{
  "head_dim": 32,
  "intermediate_size": 384,
  "hidden_act": "gelu",
  "norm": "layernorm",
  "norm_place": "pre",
  "init_std_up": 0.051,
  "init_std_down": 0.00966,
  "beta1": 0.95,
  "beta2": 0.95,
  "max_grad_norm": 2.0,
  "warmup_steps": 200,
  "decay_fraction": 0.345,
  "decay_shape": "linear"
}
Each number is 500 + 25 x the weight over its row's rms, rounded and kept within 0 to 999. Layers, rows and columns count from 0. Numbers have three digits each. The size before them is the row's rms in percent of the matrix's.

# layer 11 MLP up, 384x96, rms 0.244, rows 203-236, columns 0-95
093:541504550479503482513527505464488456505473499449552538468510477494479521499506494499535536505492483524458498505514543477515490520493527516494507529477507470483508506480513502516475502517523505497556504491502523486511491453430550503534499539449490513524521486480477474528503458480486488514
104:520499546487500525482509500497494485484493477463517517490493469465507534472499514513486490487522508457515537472484504544546527539499478500552510513548491530459491497489517515481445491476497494472474498441467455458487497504467479488508499496521496509504519502529558492526522511464491457546
090:503525525510516493510531516512512519487506531515491467493517485525496473508475474509499447487552493491512452506508482478536541409490534495476504495527482537478476504515480489521506491515538481526474518491514463472480524485466495516459492480524493479535500557494511528470465490517452534495
112:477520526480495523451482508437508486461490495502506485517538475489506501497557536493502481490545484498472473517489483507525555494489493501496487503558540518554487544521505535511482475527510498475508501518475499505508463476514527488534499494458455484515502505536539494541472505465534523505
096:484467513471540521455481539539508518538509487455481511489481483488483505470539477502508514504513535487501493500524514600479524502495521535494493476528440508481526471495541470496449479505471495502512514454502536471501488486523498502493490472496471549507513496479486501514461489500505480496
102:509507491497489489470551547484502502476510473480488537475499539499501526471536474523530543510510495495477449502474490427462478509495491483464492482542514519511461497525530496550486473520492507515493492517511534532502511496472476479519482500513436472482475445488524497486519493469512509534
099:462489463518514503475510455476484497508497516456480498472504491501512509425454491526492489499531548510515513489491478543509481529474477476487464532497506482449475514509526504432473508479478474516486480544461487487503501471490481500512520476500531488499513485504509546562489458489507514486
096:495482489493499509462503535496508486502481505468478526489480532553502520522536497531508461481482479517493465523509538434531487456470528493496505477495466523529501506449516463555498504478545509508475501468538525502522521476505484529529509496488526506522516467478526475439505499474507476469
101:502508496482465493486511508508469502517493513495464558543530485485499498501517470551504475441501537488462455499502527519510528485438513559544510479528538491492553527488467494515487506520490500509498553522518505459492536495479483470489523460479494522478510490483504495471522527511475495502
106:455457524475520478529504489516514504505528542524460473514513519506457470492503527551504480512489456485513522521500473488500531459522535521480491558540518513513491446533461479485505544502485503467502454492506471533514523491483489466499489502522551533520525509504495492531479476489518499482
106:518473531481518492506543487489443474476466532534489497506451485543524524518500526483505478483504508454514472476509545473490536497483489456501535470516449494520505480506479523497479489543540486464459522534564505476475536474481484485488500485539500481524510479511501501485506525511501519510
093:497493473549499536485531516490479489481515478502501500472518530462474513513513476532535529481508484487464488494528518474505525501494490471535495543490528485495426503504447500496502518459550520504510480501496503461494480489493545483451543546476490479476526486509553492540507529478489470511
099:489527520546520492487470508484457496537513526469473506499487513494432508489523525464498538476480490512529524458490479512530517516508555465484548549510504500457489530497523508502484449476479487502509474471542503477424511506539503528509512477494477488522498498513514479489511489488491495528
086:513526515521497452514521462516511520501482518506525481497550550498500486517503473516541532448469514483470557471475490500502451490513469534493497532516510476488497472516490460469477512464497488527529510479499469498500502434484516540488491498522462530486527511518491523522472555494515491523
087:517480525479491494504554527501484519480489550453490548474487452492498493487507495567537521515508502525525529504456527504484472464475494479479495499497510497517535481499480505511479509513470541505523531482484537490537570482513505536510482478487487557516494505516481532539491502473521521505
098:512480514496523493543558457492476513500470488513532486507488516495501482486553495521501466504494513510531508486515490480536522502508487501479540505530534495521490525493487526487458426480487484434488488489459451466487515493503478526485535508487500501537532542527485481531504469502495534546
110:475527523455463478500499503533482464502509569550505515546456540526527534506517490493487480455516492521549477541492497519476467481531512471537490510530510515448507509511509527503514524527503481465478486511475517482476510474488509537459513492504495509542496469512506499510508481506510466463
095:517539489469506466457478510473492492483517481480531499518510509512470515511533510452472539509521492478513528475436451557462535509453526494467495530499502482490516508470519516531485520489488504481508495534519461517504523496444506528490455521508499524512484474507509519501509464521484468454
087:501516494528454510477506520550470511476493504533510489503536531486504520538496479485518525467444515535493498477472492501525497479489501490490459551492445466489489477508517466535482513502529510498492474481453479521526484514519492473527479482519515540451565482504495485484532485531535526473
095:526465476532509494497543496453539487455463531504529507466449519532470521539489502495472531498543495504552500503523447499483470541512536477506480476527520481468467471498482454515494532467502511488454518493492501525517513507527510534497489481512505522512505524518526529506514482499495476540
097:528497491419536470494465515501481481437466503541503518545499517516524499500483493497499491524506473539482467466483467517460523542510471479512503511471551473489502475482504509535529521529499522503500489489458512493500485485500507492539485495501500510529500461504501561504541480469541507512
097:523483527515486491464496505488550453515516490469449510465530520552479499502518498486459502490491532527506520486531490501484515536468496503507514484508559499515492475500479500485464475501525503500483499527568555452456493521505514494506485499527480501501476537532543481534520489496550477507
103:518499508485504500503552495524497549449510520459498464503481489468523543469504509495477504527469495483501491517498479501471461505494507473488489545500467467497475504453504475541516523518485489501461493517531527496456491468546530534480461523480478475528510451485507568500483503516492489462
100:568514528509506503472490523477463552484482505498522516494523486452487543462527521515519469514526490545504505513505450443528488526508487506502539503494487496555502530496535496497440500519495499508490557483499490491473524495484448495505511493470457517491475502518489477513533524498498476480
100:478489557522488474498504530467471501465493524497490480524453464498483479511514484574495499514521479511460553476484530544506535498499530494489581489495487510520489508529511468499481459506466513521479482539493490483488518556480503522476524510514485482498527497514519479462494501488520514521
124:497469543433503491488522518508519517490507495516533536467470443495496488478511541468480497510523479492487491501500495513513497500445505522513504509449461543540511499537491457521464483515517562475524486467475479444520523518483539541488495489496492505541499518499502502538493488507481505495
104:494527537548501515517556530547563489537502525538504495495488498475486498513483480506488459485526497495462474552490492515539483489518477515501460503518487469510475492519460529521513479499536507518488521483488514456423496498469488541510492479489515488526494501508462485499550518519484505487
069:536516465533491525532517525542471520513519496512490526496510446490495511497533514516502515493458540417458489467507480492488456495491482484543527485489449454503505488524482515478533483485523454495497516476516531506522468525522520480486498505516492479523499541512498479542534485525518519514
090:513467523503513520501485487501500534488507496511432499481530516510516557489516495490499570486508464456483492515458493468507435516508480525500501516539508511521471536535489482497489489501473508470497514516492512517449462470509518512479523496504453490491552467471550505485510536485503510469
098:484500475484517516530514460476440480505494520507517507520448510486517527493470485512490523494466501508488514460517527494479495463462520485489480502501508482521485462523537484548470568506563528474493491552540492498511499515511506527478488472471447505533507486504511450501517496497454497490
108:482530534530547445516532513474506479494439445535500533541460490485486490484492488506509461491489475523513498501476472490507462499463489455510521544509477462509494496492469507517482493468481528511527513483502508526503511484541517484480491468497514467490552493526514523537523512543504530522
098:501510535517465524552506493493509487507503473497490504492469498520509489532500529530533498517494505507497510523522495488489551548489505505478513503490530540487557470474501510499486536538493482422538497517504479528456494494444478526451492456473493505480511441485505484482474472496527471502
099:552481493501546556521465503484518487480516526538486467494517500530495473486531522513478495470513532501486519512498518489500528539433486527510486534517529508520463506526490515524508491470482533491472492489469495474487507479482477480535516481539477478539526493514521524554550501534501505550
108:508466485545504450487522496437478495509488511501548509530527489513484501499498517505546468515548520532512494524493501477515491494518510483506500530483477478522492458530538460497460530474486471497462521496529451550453493493502481467526514526539519515476509480497489469539503509523543518503
# layer 11 MLP down (transposed), 384x96, rms 0.273, rows 203-236, columns 0-95
103:506482487492506499525458484517473512489469549501455480524525513490488516500484537453477487514489519495536487522492491494528500528501532499560517487470484503453501529505503518481494551500497498472508468493462529527473461523584470508497516514492487489504484487559508530526514483550516524517
106:513518494442513520488487564509478531474492541453487537536508511503500504507518494523487498448485491538483477492508522482467470487495536496499500515473487473529515515527476466519522516543501488528533513538514528498517497529529491513475531517469493507533501496481468511495511534545523470428
097:510515456523493530515486505521460465472481522514492508500489544519493532489475531491533509531485477496525471472472409505512510507476514494562471483499520489451481498480522517516476504475518517521494497500505546531539515487515502520549498527525491490502478465522528476544479470474523488497
108:565504462521501512497462506511503459484505463523483510487495540517546521465490493470484491486493539481505527481540520503489511496540475471492490459522505491518489541527486493508500451528526520506518513515471535531530487519473499544515475520456499504510456503519504461506465495546533529537
086:513488472518510450525506470515517486504520514483495516535503518511539457511493506489499495510504501564512525472479495501516520512541471534493514539496516484500504477516498478573493530550532525513464529545492476524487516452485502483547510502516503470491456489529542531460488510499540478525
116:515471538496478484532482506492472441482513496495477488482502486512519444533488538517498470461505497549543531501503513564510507488463483533478494533425537475508480519488477478479496522452496462488490518486495507499505526495468484497543521499518482475498498497559510482507529506509490492511
088:495510527480495491504546521504506515515508517516514497560469528496468493513548478548521477500474480494511534518450556486508479456502467495513498469513470553523466485464483455497508493511490514537490490495514561493533509527493489502482525492527458519495492492506526489455514447526478512492
104:461506485533498532517533514484470488528461503493486486495510493460524524555486517511514490499492472479495494521488495516505499463530486523545474507564505525510504477501468514480524439495496449530489485489522517478511457556501454500492486492478516470488499522522552543485483547506473499471
092:489515545502492489541522532506493513481493519479525480473500531517441509513471483487479529508513510479537487477518457471548479520521488489456499489517488472541473492520475507507491519487495499550455510478499507514518460524524494539499503493511489481543466510532536537497536452459477460463
125:505511503489524494464550489503531529460468495499502474518500506471480446539469488503490478475513507524510535518512479504528490445537543463468522458500505497488486524484563470507503493525474498517482541542499488517552504508503493513496458493480453538515500521528479495469528489495459504480
098:520502499537497459481524546499500501470497465502506506469546536485481506488520538473529511532480465528543515503471474545517497450510494508463444500493543493479486498496462565491525487476499502483518514490483459479507490478535526483490549509511501525460493498501472522487510467462510471521
103:492503489481512470447492446441523531502520509492509476544517511483569559478487503508481501537491502511529514460478574540459515497486530507497491484519493476539507523510526509500514523505541490496503540460481483494478512466480495477506465486482506507486504543481492515479477495507514495513
105:484485508468446516507485501466507490454491522457513500502492520479495543486455485533442471526516492445504496542501491451495521494449505530518494469508487517496518524512456488485552493492490511484491482526478520499549538505509460470477544471535485508476470515502482504522486513497510485532
094:496502460562526505511528465525523453488500447479529501475530488499490503509493479479493512473510489487483524486513509559490530500451475538500521490510469483478496511533544499515467491563543478498465530465479499474480494503484465516507545503496505544536481523496495481490467467514481518506
088:499462508528542514487512478520538474485500450517526472519479509535502456529466466479479498510442532483521479511466475519540529504490536537508529539507495531526496498548522520489535522515490464487472494539504528458488473552494536475465497503496505462490503514502487510509475481482490503482
110:487526501509469466480501504528488496500495486483474490455472513554508480517484461509491474525503468475504502507490524541515496513455474508516477450523499499532494498501492487540489536511501505539524491487497469457452506524515523479532498578487534507500480480531484517475477471442464539476
119:531467444488520524495504525482571474530522485497469487484488477501519451491495533527504481496490504488477494469511526480482539488494501490500518541474499497502499476480491481484526490490513508554508478528518551501505488498448504492505510534492519512448528524542499547524481560530544507512
107:493488510501487504465517498523492544518519491492474506487546509483521485536498475477502491578513472502501487478494506537526476515503558437484526491471523510493486540481536479511470524527505503501474472553506525460499515496531493463510533508526522470462510510507542468465517473478524490464
083:519475521449499477494441522495509504518489479488519524519506474486507497509513551535502484517585454487534501504507505459529500508477538472501509517523482532518487529501481515501533485501528500486501503468536516471486480516476462537487510550492511539550506514535495516524520460478490482527
096:484551504512496484474532519480478518490507460500501500510511469496490482523519527485472508493478510493483499527469486485480491474486526466482534451562487465490533511500448518543515461506459475554559546497488495500477538538526498514467487467480494489489493460491544491484517517529494493507
087:469531542510489497463500556520492492504522530532472489441548500472483498474462493515501549463490477525520469493534468508533489483470492482515487527524487492492431504522495493490508527554473492515488537526511452533490512477514510511477506480472520501467483499488497515507480522492460479531
098:518493512501487516525461468434491511460507524486467467473490532482508483522489481495500480517530506443483494526491448508485514521515495529472481557494487531529483505518517470493489564460509534502490472512455494446482501507474473529519477504508541474517526513489467505515501502467505504535
108:521506473475486524489491519502469507496495514487516500508479530473513537506495534529509514522441523478514466482473481458476510539506521490520461468470497480461478500515505547467512521481508485497506518456481521473545503453526522497490551497464493497498463471476508475490474518523504545573
101:527506510478482550457464520484485550494497474494526480467514498486488490487492522500490505504488467507511531478543506533524486489518527493565502479477522532504465537497535470514468464503483504459530465500526493473495544478491452486518531515521508528482478514481547474492511504529436515509
085:524521514511508478484508482543493474471465525501506510501501508455483493532525544479524524465479489502483509512524503493441517514451498497485480486499496476497507481467473535480533521488556488526513482500434555533483549502458511519487515533489528521534471507494523486525535467537482483503
113:480485520490469511524490525479497524497508526433502526501532454486472478496518512459528452508518491494526499505462513487454508494504486515534448530513519500508460493481550510502448490513511498478470473505512522511486498501519495500495500578497497448507514517470531478513554494455483484513
105:501465474497504496520561541480453498504502521472505501536543475496506491512515504542513493509473510476512462499475495553508492473514471481505489523540452514497512495523524523498531487506510521480502520496499475518507529481482437494461522500472473466501456454532499500506518485487576530522
063:483480482494521465499514506483504515466496521497514505510514528453486502507475466499496499470532446542563517535502542527509536530458496550484525516502516544519506483512464476521466521566491520488514454532507481452478484479479503501488520475490532519511517504512529507469536504507503473519
099:517506527526491483505497500516530540552456488501490549520537468511530523487518494480498535517467539545499508507493485475529493535486511515497466510452481515465505517475495500487563541474483526486493514574489512505469514500548521495540506462494485508477505489486498479470484495514453500522
114:505464558534482543550507522494467471504485458468494523507535474498528503543486505515483497516525505498528499529531527501516517519499473459514508529481513503489498487460547510507471538526476492480464499488511486512437574491535474460498485495510510486529547491517527515493510491520502497505
102:539552482502524480452480472471501487498537490549498511542489508523510482487516520506471479522540488488512545464491513528495526502472513491455537535478480516500526491474498528537459470484518503486484511511443521520468506478528506503538485459502513490548524514468528492490457498512539522495
097:538447501530517504499502515506460523509460509501543473495520494517519517501478535543510554458492475502479494467486531480520502482486463492533546482485483478482488464547475510473505506491511562504496468509502500448498527468500486485471541490465497553449508508505504477481494491521474500518
100:497513519507492503480509491511513511506469490478528503497490546508518494489474482498465499509459478490465478493529515502488452466545501533517470482475516475490503470488468484501473512521508531491484430499551552554527500511489561446502515492473493547471493519481507467489503499526547488471
100:551540515508488508487515499521526478467534472525522451485485538546514507490554470493482502499534501521489492467493502509469470505520492468513465482475496450480504507479480501494517489464510506534541477480540496462527535493525433529485508471487499543485448486508510523500509499536490491525